{
  "d_model": 64,
  "positions": "rope",
  "rope_base": 10000.0,
  "qk_norm": true,
  "attn_scale": 0.297,
  "init_std_o": 0.0511
}
Each number is 128 + 24 x the weight over the matrix's rms, rounded and kept within 0 to 255. Layers, rows and columns count from 0. Numbers have three digits each.

# k: layer 5 attention key, 64x64, rms 0.214, rows 42-63, columns 0-63
# q: layer 5 attention query, 64x64, rms 0.219, rows 43-63, columns 0-63
# v: layer 5 attention value, 64x64, rms 0.208, rows 32-56, columns 0-63
# o: layer 5 attention output (transposed), 64x64, rms 0.194, rows 32-56, columns 0-63
k42:112178136110150128128159129117132139147175097140124119111096070098149110152153154117162125134106097101147103141104112160135099124116167151125151081132123129122135147127130158105132142130097143
q43:153106172159166160114087125106116127159150146161114112138115086133106104112124156095106115131125076066163145118144108118155086124083127152128140113150171131144136099097108105071139136190154150
k43:173132143096154164142140132141081124182107111166140151144089120146133140108142105184122093134137123146149083109087125122147128134090130172135138111059159119124136137136118116066126120151104167
q44:094146104091104092159105122140141133102117094124096134112168178131151123146145125162114173152094112140135163142118082095108123139172090134129102149128127131153096149174123113168116141128147109
k44:078123091144085117100099113193146161097128127119134132036148187127134159138130148108145139118168156136106146121106115103144158109130092118118112095104100147065130143134148118124111144109083131
q45:115128160120131110099129167154139134136138119124110110096148135121114139121091101163156143103128097121117124105148115078115117138128107114133114091128136115163129135120173110150103106122160146
k45:139115111153116136113118133124149139100135099080140125198154104105120139114129135127158138125094147137129128150125112111141150146130139134142120136123160148122133163131100081095121150081135122
q46:155078152146106131102110157091154159141157160118098143130077127158089097110128116125133074159149160095149098132150150140167098141099152120114162114099104109149143090097142141060113153112140141
k46:114099124112164149122166173117153106159154137123127123138119119167128081104129107180114125144109083093148126132121132131176136106103124188104178150126149141116165116118093115108136131152120104
q47:075116148094151100166166116136085138130114134149178126149124100115160131110139149104101162109107108141126140113116123146177148069132168171136117125122153139117108133096069132148112121116136142
k47:165094098144152135164120128097094157174131144146139135188124102133153152153108140126078112136133121125116114127106158119136123111115155127132085141123155115137149139118127119122140144144127141
q48:088126102122107146122115144142124108123092122132148163111162201119149131125109129121131178090136160144139130114137119109130162100156101100122126119143106142129154124133147117123157145155128104
k48:136127130123141101138130106125133133152135086183148130135110111090177112155133127109115148129138111139100150201142103172121105128125120138143141117118140089123152117184148170151143120104151149
q49:159132129117129139122136114120141109155138131182138109131114118121111115115139106092109101116168151086131111153150168176159098108110155149123141133107162139102163083100114132091113149127147144
k49:113133147126149141167151131183135099190137123133138158185088088104119121128150076113096078092135041150177110099164107154177129162115161167084145137116139107147178097099114121067122108192091161
q50:171124112163135181123125118081112175099141116124134112133153121117121125138103164162099180155096084164143157113145174142141109138099126100136120160122127094077134107158171154113091127132098096
k50:105135135193154138139137152141156115134115065179182105152188116138105116181078102137152044081155158120153123100117132097106125127154085122149131122177136146122155129098141192120153117112146151
q51:125135122109111074098114186145145102141100138110143114146146130117151135128144099122117091152115115121170115111155125123092155182132123088128140119165096110132129134139155097145158123120140122
k51:131097153123090141135153149152139111131129130114120150138113147098123134109123118120131151123127139135144147099104153085152131126149128113107062139120127138146124126120124145125148114120097107
q52:118122081135136134150143144131066114110112147127113091140142121172144126148115148147134124114076125134108131086095079150149114113109122112114128133108128140123141103090103121178076124105121137
k52:139127089144136101154078148150117128116129137131098134197133127133141107143139147107147152151113078127164124122125124110139119115105153136157162105134097128149160141107115119158124089109089151
q53:106092132138135128129071170110111156111125147132110161096112104153087115148125140137110085114119090139114139116154146096117142131133158126133124162104089117126111107132100124136120088131104116
k53:147155106147106135119118172121121132134122151120149133161112144140130121163128130132160107139117174157115106108123125142140146124126132092118151114133141143091109132136171151116116114080166126
q54:136090132122121106126148104143128125143102162117156092092123151079121092142109153134132143148145122161155110150168111149133135150144125148143106111114175153131139138133109117120153157146144098
k54:128151164141133137115099109082124127135152098124133100137123100148158117093100112132112119154095121114126114140113116101141126111118130149145097084135114129105147130143084119125143130142131099
q55:136137165102102094152069100108128108114124131162132136116103146100145148115131145094122128102110113166123105158132129123142114128153162138142078119159134067148134102121122129115146141131154125
k55:138141154104074106129107108163152159121117168119112123136141084137134106127122142165141101115199122113135148096144140128121100153124177120104124133100133146084152150135106090107114140134150112
q56:133116109104127116098111129144165153156102160105095107141123135109109114182122130120104089106162114122106142135109117104104154150108124136090097117085120120104126060096157105090134154150145160
k56:104148105133132131135100129121134133082092108142164144136103106103124085121162099109138097181150111156141138086119105182101103121135110161127158118119118153153108121143148148107128070128165104
q57:147107128139124117151099140078117115147137153129126132132145127105140148082130140089096111154164135163095116135123111104122138141140131113109150161130145103147123118147135096109142151136133141
k57:154094156158139122147116140147146132117109124108115103105093186141142103113163143161127149089119156175134126111117197143103155145166121102104135114141128122134112113150133123121119137121183111
q58:127132148112156146124141166128164150097082138156075112160112086144133107120110143174134098146116151139147101118092116136140084164155106172117151114117116075078129147128147141143132102135101115
k58:133131096109124145169101118114086119126142142120145123078149147155112137177107084138143161149122086130160153121144127129119108124079126165124113093111118138107150171099114112193138102144136118
q59:109140140099140115142138151135164133123125106138126141125126115129131153131138136134164137106101109127151117164152117111134139117114135108128153147113130125126115167140079139161107135128112149
k59:111134119193092143166151146120064132098096157118159087146107139118101120127104133092110120156129176157119123132108132122112140160135170165155131093168178144131121105128110150124154164120131110
q60:175155131117123072132154130132168101146143106117135110103146101130127140132155111113122139145099124178134129157131125135068140145126101117204128100106110146086125125132124100154092144137111115
k60:074179140116147132116114139109073085107143119134103160151165154104137144136163133118122131128129112103110146124079143110105135137162146140123124151149135050112102124133108130128155103122140106
q61:107126146131117124144147100146112103170121106116069120182126129132089138112125142148112140129094160141092147125118078112141097116125144101126118119133116085105119146128115135108122093134143133
k61:168091111166115136133155100127136117115145098174145113154146147158126098194115079071120134108128154130133155139126121160098145129127127114093101209129145139154144094133117113076165134152126139
q62:118122120110109131122124105119131157171106146098120112133145159085164118151148142117102108150098071151155140158139112139143168115148082171153154119118115140127121149132141091102129153129153114
k62:148117153144134130147129104089166123136116072097126126139143118126123157118152115128092153138136089094089121116076114130118136117106106112113124147135158173140132134119081101166089134126126136
q63:153128138082131108132133156155124139119102152140113181122124083120146098107093091138136163126136138089124171092137152129123106120109135145144118110120126107111149138119149138150126127116123097
k63:120122086112134152110120131137066129124136116152177107158160153104141160145115114128149097107087145123117131109122152151116118113103113157138092136141152123102159122099128132170132151108138134
v32:081174130086122147133156153081116096135149100089110152146132097132112152105119156119134135136150121175126104131175126148138125143170110131103137124156105146149080116148133095133143132114094145
o32:156107087121127118149099079168118134122075126113114108143099113086123105117114130156113158133102157097168129112114118133121143125086131157117114137139122116132167130090157170112169116127140165
v33:106140162139109072116111182129149123111130120146148122124142129176151148161167115123162109107133085106122115089107124108089105140131123149118148153134103163125097125115129123134097185140095124
o33:105155110105058164163143143156112108108112140161114152128122140105144133151142083108160153102104106159153159115124135098123112131096163136148138145109098144102166144137141118139155132121112137
v34:110112103134152153139134106138146094113101149145123127137127143155100081167069116143143124125129117131150134111118113126163116116139148126169089100108132124154150105135145170161128086114118135
o34:120117125140162126107127138115105191130150123122098145097113146130090156123157131112129126116176130162142157134160127139125132125163117129127161157127115137074109114123143126115101109102117131
v35:140156090150096092133135110113144129112095092135143135167172127120109111127103093114153101109096135123151120129145140146140074131102114119082134114128133111086206137113124131138179093093139125
o35:158095110155149165130133166117165162133157138136147124142095167140154129129144124099120105122132130155159123133158121114146144129141089102099142170124170172142114131145178142128131120156120090
v36:162163164140120127126120137159138096104162161129114085105108159153184065132119124121163119112187130108153139162149133114128120159116117105153108108131134138097128098119123099139096157127106145
o36:132151109088155094136156172114151140084115127187125150100110057088132123149069122132132159141119112123117118121155145153100124153122119114102146136083106118126119172150149123124125164116102130
v37:115119118136109112098140137122140135171143154084150151064129116171136114122126103108134140127156116103113103106130135148137149067133121117111124111145152161081122130138126118111146149130112134
o37:101150130126137098132091119174131099104150116137146133142141116091112117144095130104115123164112079109166132127131114148095136151098178141135152143154086178156125108124165101121107136159164132
v38:116119108156130132093118172102117123096126144145093105136118136111162115172129135130109152103128115176132151125107138158134156175153141092165112123139137173115097123144132139064141122141141145
o38:096160145091116105150152154150187148142128145126130135106093124097153118116145120145151150120161143112127112125145131140162111094126111151146162091090118062140144160129139133156110125094144154
v39:119095117089103094066155131119149123139144146131171112141088124087135112141117156163135132104088068134140106142111127125131129132100128105096094098145135136186106133095127127177117094125180109
o39:149112158196150113102129112154122141215107098126145080118166109114123177163129088107141104171115157116103129177153092102147097086149109094125122145139089119093147147098148125129116126152139123
v40:133137135134135131179136071159128150117154112143154105152137095106120123140121101075071153110133112108078170160127093137119130098123065156149102153112139080122110114139114140091086124131113120
o40:118115176131134149109118175112136133098117147096137135085147094171130110121104147125140158170126126122135132139150207170101137159152171140093139081128160123121075138126082117151157110143135113
v41:173104124155163141125135141089135137166133119135145112085163131132144103162088119139160133159147096154115148042098155119122083162124137167132086135084115098116113174113121087117108130127100113
o41:089160110109102148157119150180115120097152143116117086117104123136112119130157103142121148104172115097092160135137166105131142170102126081154141140097146142112101146157124139063110118091121168
v42:096132167143150100142131166110109145112119130128103154173146163124101133122147099113155143109108155108162101109143162148132138139139135106147118156146126106159121130143111101142151131102149125
o42:118128101097082123105135098134128145133135130142113176109132146150153094114129146134144169140126145135124116123134099116162118103138110139104109100122130131095142142178182146132136133178158129
v43:103172149136166115116116116084103121179175111158086150124130145143145133138096112134114151121142124113145164103132129120122159120155141155117108118121090134179139120127131165117157129128117127
o43:153114120101107136143102065120135168112116128117151150152125110097122119122164155114131107111150143104125116133124118123133163108151179166146133128142122156110132137151093119090109128124115142
v44:150141152168107166135107111159128165135107106125123120181119159107091105126113092200139145126140126139095167105150151109125138122101100131154177125095119099126179125161133083114164117170105117
o44:126090114101092096131158126077152116139154145125156175144093147133111115126151118091096123106172140203089116163165158142099127129122126078106128140132125132129070147103087161155126141121127147
v45:095134139178098082147148134146086141079124138133114147123147099121096097120140102150122120115131125166136145109153138129116136160155140109149170126101119165142140126143083128144129116118131149
o45:146140080107080142129122132118190158167117144127131135089113122124124103153129148127123139135129113173129106086113114121117119084097127135089175126120109138142139160099115117135131117112105104
v46:125117143134131130099180121157126142114150123116136128099121077124134142136110186142160101122141122072154111156137105150138095127105148148133134173151141154143129158131140074130161143122090101
o46:190147113141136126134150128152139116161108075202105101167133073138135111147154095121126116177113108095140159104105112123061115174125125091138127108132100122126090167144116154129086120133160085
v47:123112158075091097161130072153092081130132126143102111168150133078120130180164120123142153131167130112151138070127142130123165124155102140136164122142089102140164126118152111114130056108145121
o47:152136112166170149095139089124160191173128156123113219095099113126163087081127161098113144119137074121128149168146142136141152084132121166089104128081117127144112117134080110068129113185135115
v48:150101109123107107127118108120123122125091164109104133113109162152156125136156164117137110146146077140154106118071159097098140169126116151174105124116110103144164101125166170119170119138130124
o48:068185122120157160138129107130159149127165093145149146101182168102127132113100137140133121073166116155102157115136122134189146153139129155112113155116139097132112113128121118123092116131124123
v49:094118139141151123130153146145068116115107136147100167112108155117110171102081100160139057152108122131105114128137169175133122097129135159166118104122104123134137131120135121126136134103112105
o49:105108122113102147132133111121080135138099146171109082147122177110100115133149151094105152116132094139160149075171110067124138112148112126096129141138137125128077127145123134114100116140155119
v50:079143113118096148125088088126113140066164104152115147140133141089150160089150130111147132084120090102125162184155125142117085131118140125130134087087094116057182105093108129108141113166101111
o50:156116194124124150115157163106131164126121113152150115114109093108164074148103094106118089112114089140162078107169204124155156104139099124078127139109133132205125171132105133139143144133125173
v51:128145114105097138151196121111146100125108091121023116146113140113115129134138124155102131121099170132096133135110146136125089127123111113153107130124132149149129130147122125117119143146134124
o51:115090133118111120132148127130132151106088165116152159120112141133132147097121106116116131149167090126118120139119125100148110146120103159138082093110155091127123133118153156204130130150120119
v52:129104158068136127041122137098105159123123125096116160130165123110133130120144114138095153125114123125130142149152147109136182125123122124128134116116150135159127122155141094109145104106142136
o52:131120119131143108121155099138114129140115136128166129100119134137091125135129137118157110149090168084129098155076091155139138101138143098134103125149116131158141146108104151106097136146167145
v53:143083151130107130130121059120103108135104117091121129155100124115091130122141149139126120159144103096100095142155098128174160130158117117114087068124167128150119109125118139120120129117162175
o53:114106128164210128076144133141107129169134111131147115151141101164149116119072181120112122135162111134149138136092127144131147080115148146118119112168134082088113121102136108103125109100125106
v54:115184137113142132102081082119137123130125167123134138156132147149214114113090137167109128084135149110134118134156135124130116128164134141126111114139150128110138140136108148148106103131103141
o54:173155118121177138113143125107119134084115110146181119154110128129086108117140130141099118178139158092147114152137123147157108109123127133118139132128090146119127122158146086154144159093123182
v55:114099160111129128163122053154131156103125159114159097106116113143115122115117172121084117109184163144081145098139092146131120096097115121107115137116149127130107126090072116124111108151101140
o55:136156145180170142094095159097115100115104127125093112135140119138115108116082132169091128189112115170109103176129129101105123123113159130126163130137128096117094160098078116129139157129162142
v56:139133108151153118140111147196123105144150082094139105137173130116120123091111109117152126134107158115106092113103154139104126155156141124136152123094111148122090130094153120152158131109071166
o56:153132103149110139148150115137118112087101160121158147097121085148103110148142141131101174071123121161145172063134120115128092136121116104160136148181149144152158122154141148142133101120156103